Weights of a small transformer language model: 20 layers.
Each number is 200 + 40 x the weight over its row's rms, rounded and kept within 0 to 999. Layers, rows and columns count from 0. The size before them is the row's rms in percent of the matrix's.

# layer 9 attention output (transposed), 128x128, rms 0.0509, rows 90-102, columns 0-127
103,140,186,230,198,161,163,77,118,239,175,180,165,160,173,168,264,171,260,221,258,209,178,221,234,220,292,213,257,176,205,216,206,174,189,267,207,195,251,185,243,197,218,160,175,171,123,227,207,181,257,214,216,196,242,217,219,226,323,183,238,202,201,233,127,201,190,228,198,203,129,223,208,178,172,188,227,244,239,190,208,195,160,250,209,176,82,186,178,196,134,147,200,166,184,162,188,200,246,191,180,181,168,132,231,201,212,171,261,221,132,242,187,264,185,246,218,259,141,219,285,211,223,172,191,135,198,213,212
117,214,176,173,137,178,191,93,177,250,134,241,168,169,141,190,202,175,213,183,226,209,147,151,218,176,263,184,194,185,246,193,188,211,218,241,270,228,268,172,260,201,194,146,218,230,172,201,235,162,215,196,242,172,256,186,220,220,217,229,213,282,165,215,165,90,174,188,194,198,192,192,261,113,201,211,184,240,233,189,220,111,149,221,230,183,135,180,174,122,171,98,226,201,183,173,256,174,215,128,162,177,185,229,145,203,235,178,256,141,122,258,174,279,204,215,188,185,218,192,271,178,194,193,167,191,188,204,260
068,236,148,147,187,180,207,225,261,105,204,194,180,191,146,292,274,256,246,247,199,138,188,198,164,264,157,260,223,162,238,122,252,173,168,170,209,118,164,243,246,265,183,180,173,254,151,255,224,195,192,186,160,108,218,159,254,196,205,170,174,139,249,197,186,135,194,209,211,206,219,119,181,189,208,212,236,234,215,140,169,245,176,226,141,170,216,197,204,181,220,188,218,209,175,200,290,195,157,177,251,225,106,202,175,185,103,235,194,209,200,203,227,219,157,210,245,197,191,192,190,221,224,221,201,269,267,190,212
090,183,248,205,223,177,199,183,184,182,211,205,159,194,158,216,169,254,213,167,211,264,196,244,176,209,150,155,180,246,218,177,194,224,214,143,222,122,189,179,183,224,225,249,216,236,236,132,184,253,175,162,242,109,225,210,211,175,211,215,171,281,238,143,187,181,292,198,282,255,270,284,230,173,199,190,189,159,225,130,158,197,171,235,160,161,320,221,135,189,239,169,181,225,114,255,200,214,210,167,196,199,225,221,180,202,205,222,155,123,232,230,136,163,175,202,208,157,234,225,164,122,197,192,213,173,131,285,242
099,169,168,123,161,226,144,60,225,222,169,215,236,155,204,141,247,228,250,198,246,172,173,176,270,136,287,231,250,179,215,261,141,185,185,257,262,200,261,169,220,206,230,176,208,158,150,194,180,115,189,195,206,184,204,228,222,219,261,259,198,202,183,196,186,191,174,212,174,206,217,155,232,144,184,200,193,251,238,215,203,200,208,180,208,170,86,144,165,103,147,171,220,193,203,146,249,220,181,190,224,211,144,208,193,187,217,197,259,164,149,266,160,179,191,262,151,252,132,218,227,216,231,200,210,197,218,160,248
087,145,132,245,301,180,224,123,143,208,212,160,147,189,208,216,215,246,175,181,162,248,188,162,257,183,128,135,187,208,206,228,230,200,178,173,184,230,181,162,247,260,187,176,208,170,190,216,159,190,174,238,224,265,214,189,191,218,182,293,270,196,145,182,192,175,213,188,193,244,260,143,188,151,139,265,223,256,241,196,295,188,230,245,219,207,234,185,167,173,194,134,179,156,227,128,250,157,266,190,242,190,263,235,204,263,112,221,211,166,239,162,176,219,152,109,214,155,155,226,237,196,174,197,196,178,229,222,189
109,220,197,180,203,247,153,225,247,211,169,174,254,212,232,86,240,193,234,266,249,156,276,241,225,172,220,255,201,176,104,171,205,211,173,265,260,190,191,237,185,129,205,224,200,178,127,204,178,200,260,192,104,158,239,271,200,247,133,226,239,164,199,161,210,293,206,183,92,178,199,132,167,181,277,181,179,254,202,197,194,212,235,102,177,183,168,175,193,191,159,231,201,239,229,230,196,248,173,204,207,224,160,183,223,177,246,183,169,231,217,166,223,159,238,181,175,261,205,182,192,256,240,185,221,205,253,151,200
089,187,224,221,161,217,157,164,172,256,246,145,168,237,228,155,234,179,183,216,176,212,227,179,176,204,254,226,193,234,143,202,200,164,218,249,221,200,206,148,285,147,246,118,209,149,132,202,171,194,77,198,147,232,126,215,186,201,223,221,214,187,164,214,240,277,101,220,160,136,128,229,161,182,224,202,180,208,246,309,152,192,224,227,221,247,113,219,230,188,180,214,179,216,203,189,170,244,203,224,189,181,179,205,202,231,221,160,232,195,77,226,227,192,233,196,216,254,184,187,226,214,235,251,238,227,296,226,185
095,144,203,211,299,178,166,150,173,126,231,179,194,182,237,202,274,287,262,216,274,166,209,261,213,198,191,218,261,179,188,196,166,198,182,206,166,124,181,226,213,194,168,256,179,65,180,214,184,221,208,197,139,127,171,224,183,170,285,203,170,159,189,169,175,269,214,242,191,199,224,135,169,214,169,201,237,157,191,137,160,292,211,222,169,192,210,197,167,229,163,218,173,264,168,195,204,211,227,212,223,171,189,175,316,217,117,225,205,182,214,240,152,137,196,223,229,225,133,223,169,213,255,192,210,172,237,210,186
126,232,229,159,123,181,173,152,214,256,189,212,174,233,155,195,178,153,173,184,227,238,150,149,242,190,245,160,179,240,158,199,198,174,184,237,267,258,253,163,241,220,207,153,174,225,180,193,174,173,206,212,288,117,193,218,181,246,194,208,197,238,178,196,175,93,177,175,195,221,237,233,190,145,205,212,177,240,259,272,197,88,143,227,187,209,180,193,243,144,177,122,209,171,231,192,243,198,230,149,161,187,201,186,54,188,224,165,238,137,104,219,202,284,211,234,194,161,224,198,243,170,173,201,191,214,189,207,241
083,166,186,190,213,200,215,68,210,186,215,207,206,188,162,146,255,272,237,217,248,170,173,244,213,171,219,213,251,179,175,219,165,221,159,219,198,205,192,223,215,159,225,244,196,211,181,182,239,185,348,222,170,109,220,180,203,189,246,261,216,213,222,247,162,246,228,159,180,290,225,122,260,210,186,159,247,151,193,131,215,201,189,254,192,175,147,138,155,146,133,188,174,205,190,112,225,198,226,207,230,159,203,156,259,234,181,214,200,212,178,196,117,271,201,241,188,209,110,181,208,238,180,156,236,159,212,186,212
138,142,206,211,236,147,191,122,134,203,196,208,199,134,201,167,241,193,269,228,256,175,217,229,239,259,252,208,256,164,200,243,168,193,243,227,166,166,281,207,228,151,204,166,194,144,146,217,193,178,196,203,169,274,207,214,225,195,382,174,218,199,218,250,122,217,198,252,214,226,116,218,193,187,172,190,247,201,214,169,193,228,160,233,197,186,89,183,166,211,157,195,213,179,179,212,147,235,219,216,193,217,169,159,284,207,192,228,244,225,200,232,184,181,208,272,206,260,134,212,246,244,218,166,191,141,158,207,210
108,131,153,288,219,177,193,97,116,236,272,175,198,207,230,211,151,191,234,194,211,219,215,211,229,282,188,146,228,211,211,280,249,251,197,202,154,275,258,166,163,136,177,169,188,172,252,188,173,211,175,196,189,281,197,152,177,145,276,209,182,214,189,229,203,201,146,213,224,182,150,251,185,207,125,227,162,148,217,244,183,206,170,246,182,240,104,222,259,211,175,191,144,190,213,189,123,206,238,203,188,149,200,146,251,187,221,177,247,182,188,235,147,151,193,270,187,180,229,159,182,180,249,219,225,166,151,268,184
# layer 9 attention value, 128x128, rms 0.0523, rows 91-103, columns 0-127
096,181,202,241,120,206,197,240,181,239,243,206,222,221,185,214,204,139,224,181,193,315,250,201,202,235,193,236,231,229,179,187,191,234,239,144,164,152,106,200,154,285,209,210,209,203,231,263,184,216,219,156,207,218,191,209,129,141,219,203,228,200,200,168,168,260,265,224,216,138,216,170,107,219,208,205,194,243,223,214,240,243,280,192,209,190,218,178,230,369,184,230,227,143,197,217,201,220,275,281,190,187,221,176,184,223,229,192,157,229,247,213,180,192,221,248,201,238,166,167,165,161,97,220,189,186,228,158,169
080,200,246,142,183,200,238,166,209,250,197,222,255,192,211,213,103,202,199,188,207,219,140,189,247,146,224,232,238,257,217,244,273,211,212,135,190,269,230,170,196,184,251,209,227,123,219,218,256,203,207,303,197,206,169,191,207,242,247,238,163,228,121,180,224,253,206,195,175,201,237,203,159,129,189,163,208,233,287,222,185,148,226,223,232,206,238,273,189,196,257,199,145,291,249,173,204,277,216,310,159,224,242,222,194,194,185,259,230,246,222,226,219,223,247,266,229,224,204,212,227,212,158,208,197,211,139,281,165
093,207,189,188,171,191,160,203,168,195,230,155,193,237,178,162,232,261,234,228,195,140,174,206,242,169,207,258,208,191,196,206,201,218,222,208,151,262,205,203,163,227,197,162,235,155,186,193,266,190,254,177,202,211,197,178,153,200,190,174,247,153,250,258,223,179,228,241,123,192,185,124,205,216,251,179,259,315,191,202,257,175,246,179,285,259,191,212,221,245,187,298,233,294,325,85,228,187,139,245,232,224,223,183,179,175,189,194,205,149,218,130,265,186,156,160,173,215,138,235,192,233,228,212,176,241,222,187,197
094,171,225,197,146,183,280,218,173,208,198,228,202,176,165,267,237,66,197,179,191,306,238,171,122,251,163,219,197,196,180,143,189,205,216,141,153,94,140,281,199,216,268,255,178,242,238,258,169,229,161,172,190,205,228,186,165,220,220,147,224,238,136,168,186,251,190,193,220,135,211,261,167,259,212,172,226,244,233,178,210,198,253,232,224,170,202,244,158,266,181,144,189,169,209,232,221,189,266,197,180,177,225,196,189,215,177,141,234,190,247,162,161,202,198,205,200,149,228,133,215,235,131,216,164,201,172,267,206
094,208,255,238,207,175,202,202,261,128,170,225,161,239,246,227,194,136,226,202,181,228,216,226,164,200,201,215,180,195,168,157,207,233,149,230,242,179,205,247,185,217,155,213,232,260,245,191,253,229,198,140,199,211,297,228,258,191,219,208,166,287,234,280,193,196,247,246,276,178,179,204,233,218,239,194,144,291,56,208,185,180,196,185,115,246,201,186,212,183,193,280,263,231,150,264,169,214,190,224,271,265,220,204,188,212,192,201,204,219,245,203,219,247,296,250,232,201,214,150,205,153,195,255,244,222,199,216,219
114,169,185,168,209,204,219,212,176,156,162,233,208,171,165,266,117,183,208,178,162,157,204,137,130,229,240,210,224,211,185,269,226,151,294,144,187,213,181,197,264,158,305,217,180,190,221,156,153,173,136,236,240,191,149,149,190,291,241,200,242,243,98,183,204,145,172,251,200,191,207,225,181,255,166,215,202,114,278,224,154,139,165,214,222,149,208,193,178,195,195,166,168,140,155,236,196,143,221,177,243,172,168,173,206,150,179,202,158,158,144,198,225,216,188,178,170,194,183,127,209,264,198,263,263,200,170,227,177
092,201,206,172,197,210,201,183,256,162,116,224,280,158,151,193,137,216,166,199,206,197,206,144,115,198,187,181,199,146,204,311,167,171,184,208,216,167,179,263,190,258,195,259,158,240,261,151,239,204,240,185,159,202,328,228,200,239,205,183,189,172,170,179,183,184,194,162,238,224,224,161,190,229,161,199,226,115,164,62,254,211,206,192,232,98,231,192,188,176,134,128,219,135,175,222,196,232,213,174,208,149,160,207,225,186,204,154,203,209,249,199,138,191,201,172,237,178,205,195,256,164,187,133,231,208,175,178,225
090,204,245,152,177,191,287,203,258,190,196,220,199,166,111,261,157,175,273,209,178,200,207,192,204,208,181,203,201,268,171,242,209,220,208,187,240,199,213,216,191,167,215,199,181,274,220,157,231,195,175,169,228,220,268,194,220,284,227,230,212,216,197,227,232,212,147,150,113,202,190,205,206,213,239,196,195,249,267,177,176,196,227,200,241,247,184,228,193,86,192,223,125,229,172,137,232,240,180,191,240,235,252,158,140,192,161,175,193,189,252,136,236,246,196,247,175,114,297,192,192,256,193,219,170,251,124,321,221
109,180,220,212,211,222,150,197,147,150,206,173,228,232,257,196,239,183,132,162,234,233,183,232,146,207,183,240,226,154,243,162,172,201,222,192,143,162,112,207,203,261,210,210,223,181,191,166,221,268,246,171,163,203,262,160,230,191,239,214,243,145,273,204,193,269,267,237,248,133,214,139,199,191,178,233,171,229,166,114,214,298,311,188,227,145,216,201,183,318,195,224,218,200,164,225,237,190,213,268,211,149,192,202,208,183,220,224,189,206,204,273,161,181,145,207,242,232,144,198,224,104,157,175,226,179,213,151,192
085,191,220,191,150,178,228,257,177,195,248,226,174,191,204,277,200,147,200,175,198,232,202,248,255,199,232,179,171,271,149,174,170,227,243,218,203,144,175,227,200,254,182,171,235,254,273,265,173,202,191,210,246,232,214,249,180,254,219,207,255,136,145,163,209,174,196,177,217,141,210,205,253,206,225,300,116,254,242,202,154,260,232,130,264,166,208,239,179,220,249,216,191,210,241,244,214,217,178,193,117,204,243,192,141,176,161,139,193,169,221,230,260,203,222,243,182,186,239,176,152,323,176,260,191,230,147,270,242
145,178,194,197,98,143,223,223,254,168,188,224,309,120,167,198,182,155,232,139,147,208,246,212,183,195,183,170,154,183,168,213,136,218,169,143,192,208,160,186,227,226,212,219,186,306,252,200,209,180,171,262,169,222,227,257,223,246,175,196,192,224,181,173,180,274,139,147,192,145,209,228,185,198,197,223,217,199,228,182,220,218,221,215,252,241,174,184,295,182,153,164,117,233,214,143,213,209,178,137,153,233,155,166,164,259,209,130,182,228,248,174,160,210,203,241,141,127,314,219,197,210,206,195,157,185,183,231,245
115,205,256,196,216,193,209,157,211,194,181,218,324,159,179,155,258,205,205,187,272,239,180,223,164,214,199,197,131,162,235,240,159,179,132,241,233,186,201,229,180,243,117,203,209,266,185,193,199,135,242,101,164,215,194,236,255,208,189,155,254,214,318,145,182,229,232,162,200,193,156,238,190,202,150,228,215,185,114,139,246,252,208,172,217,205,195,221,226,187,109,177,216,223,142,201,266,219,216,166,229,228,206,214,104,240,205,141,187,208,230,187,143,201,187,221,196,188,200,238,202,147,217,215,199,187,237,109,267
102,215,184,221,191,207,213,180,229,244,203,219,164,205,205,157,124,235,223,260,169,181,192,228,277,151,205,154,191,251,210,239,304,185,213,204,194,351,222,133,203,162,204,204,175,177,162,197,172,193,182,193,203,182,186,234,204,188,177,219,171,232,158,206,177,165,173,207,226,262,211,204,126,192,194,191,279,217,221,236,231,185,114,256,114,219,216,103,250,201,268,212,177,154,184,209,130,186,227,265,184,213,145,185,251,156,242,279,194,221,132,208,241,208,279,160,148,232,175,225,161,216,199,263,197,179,195,129,183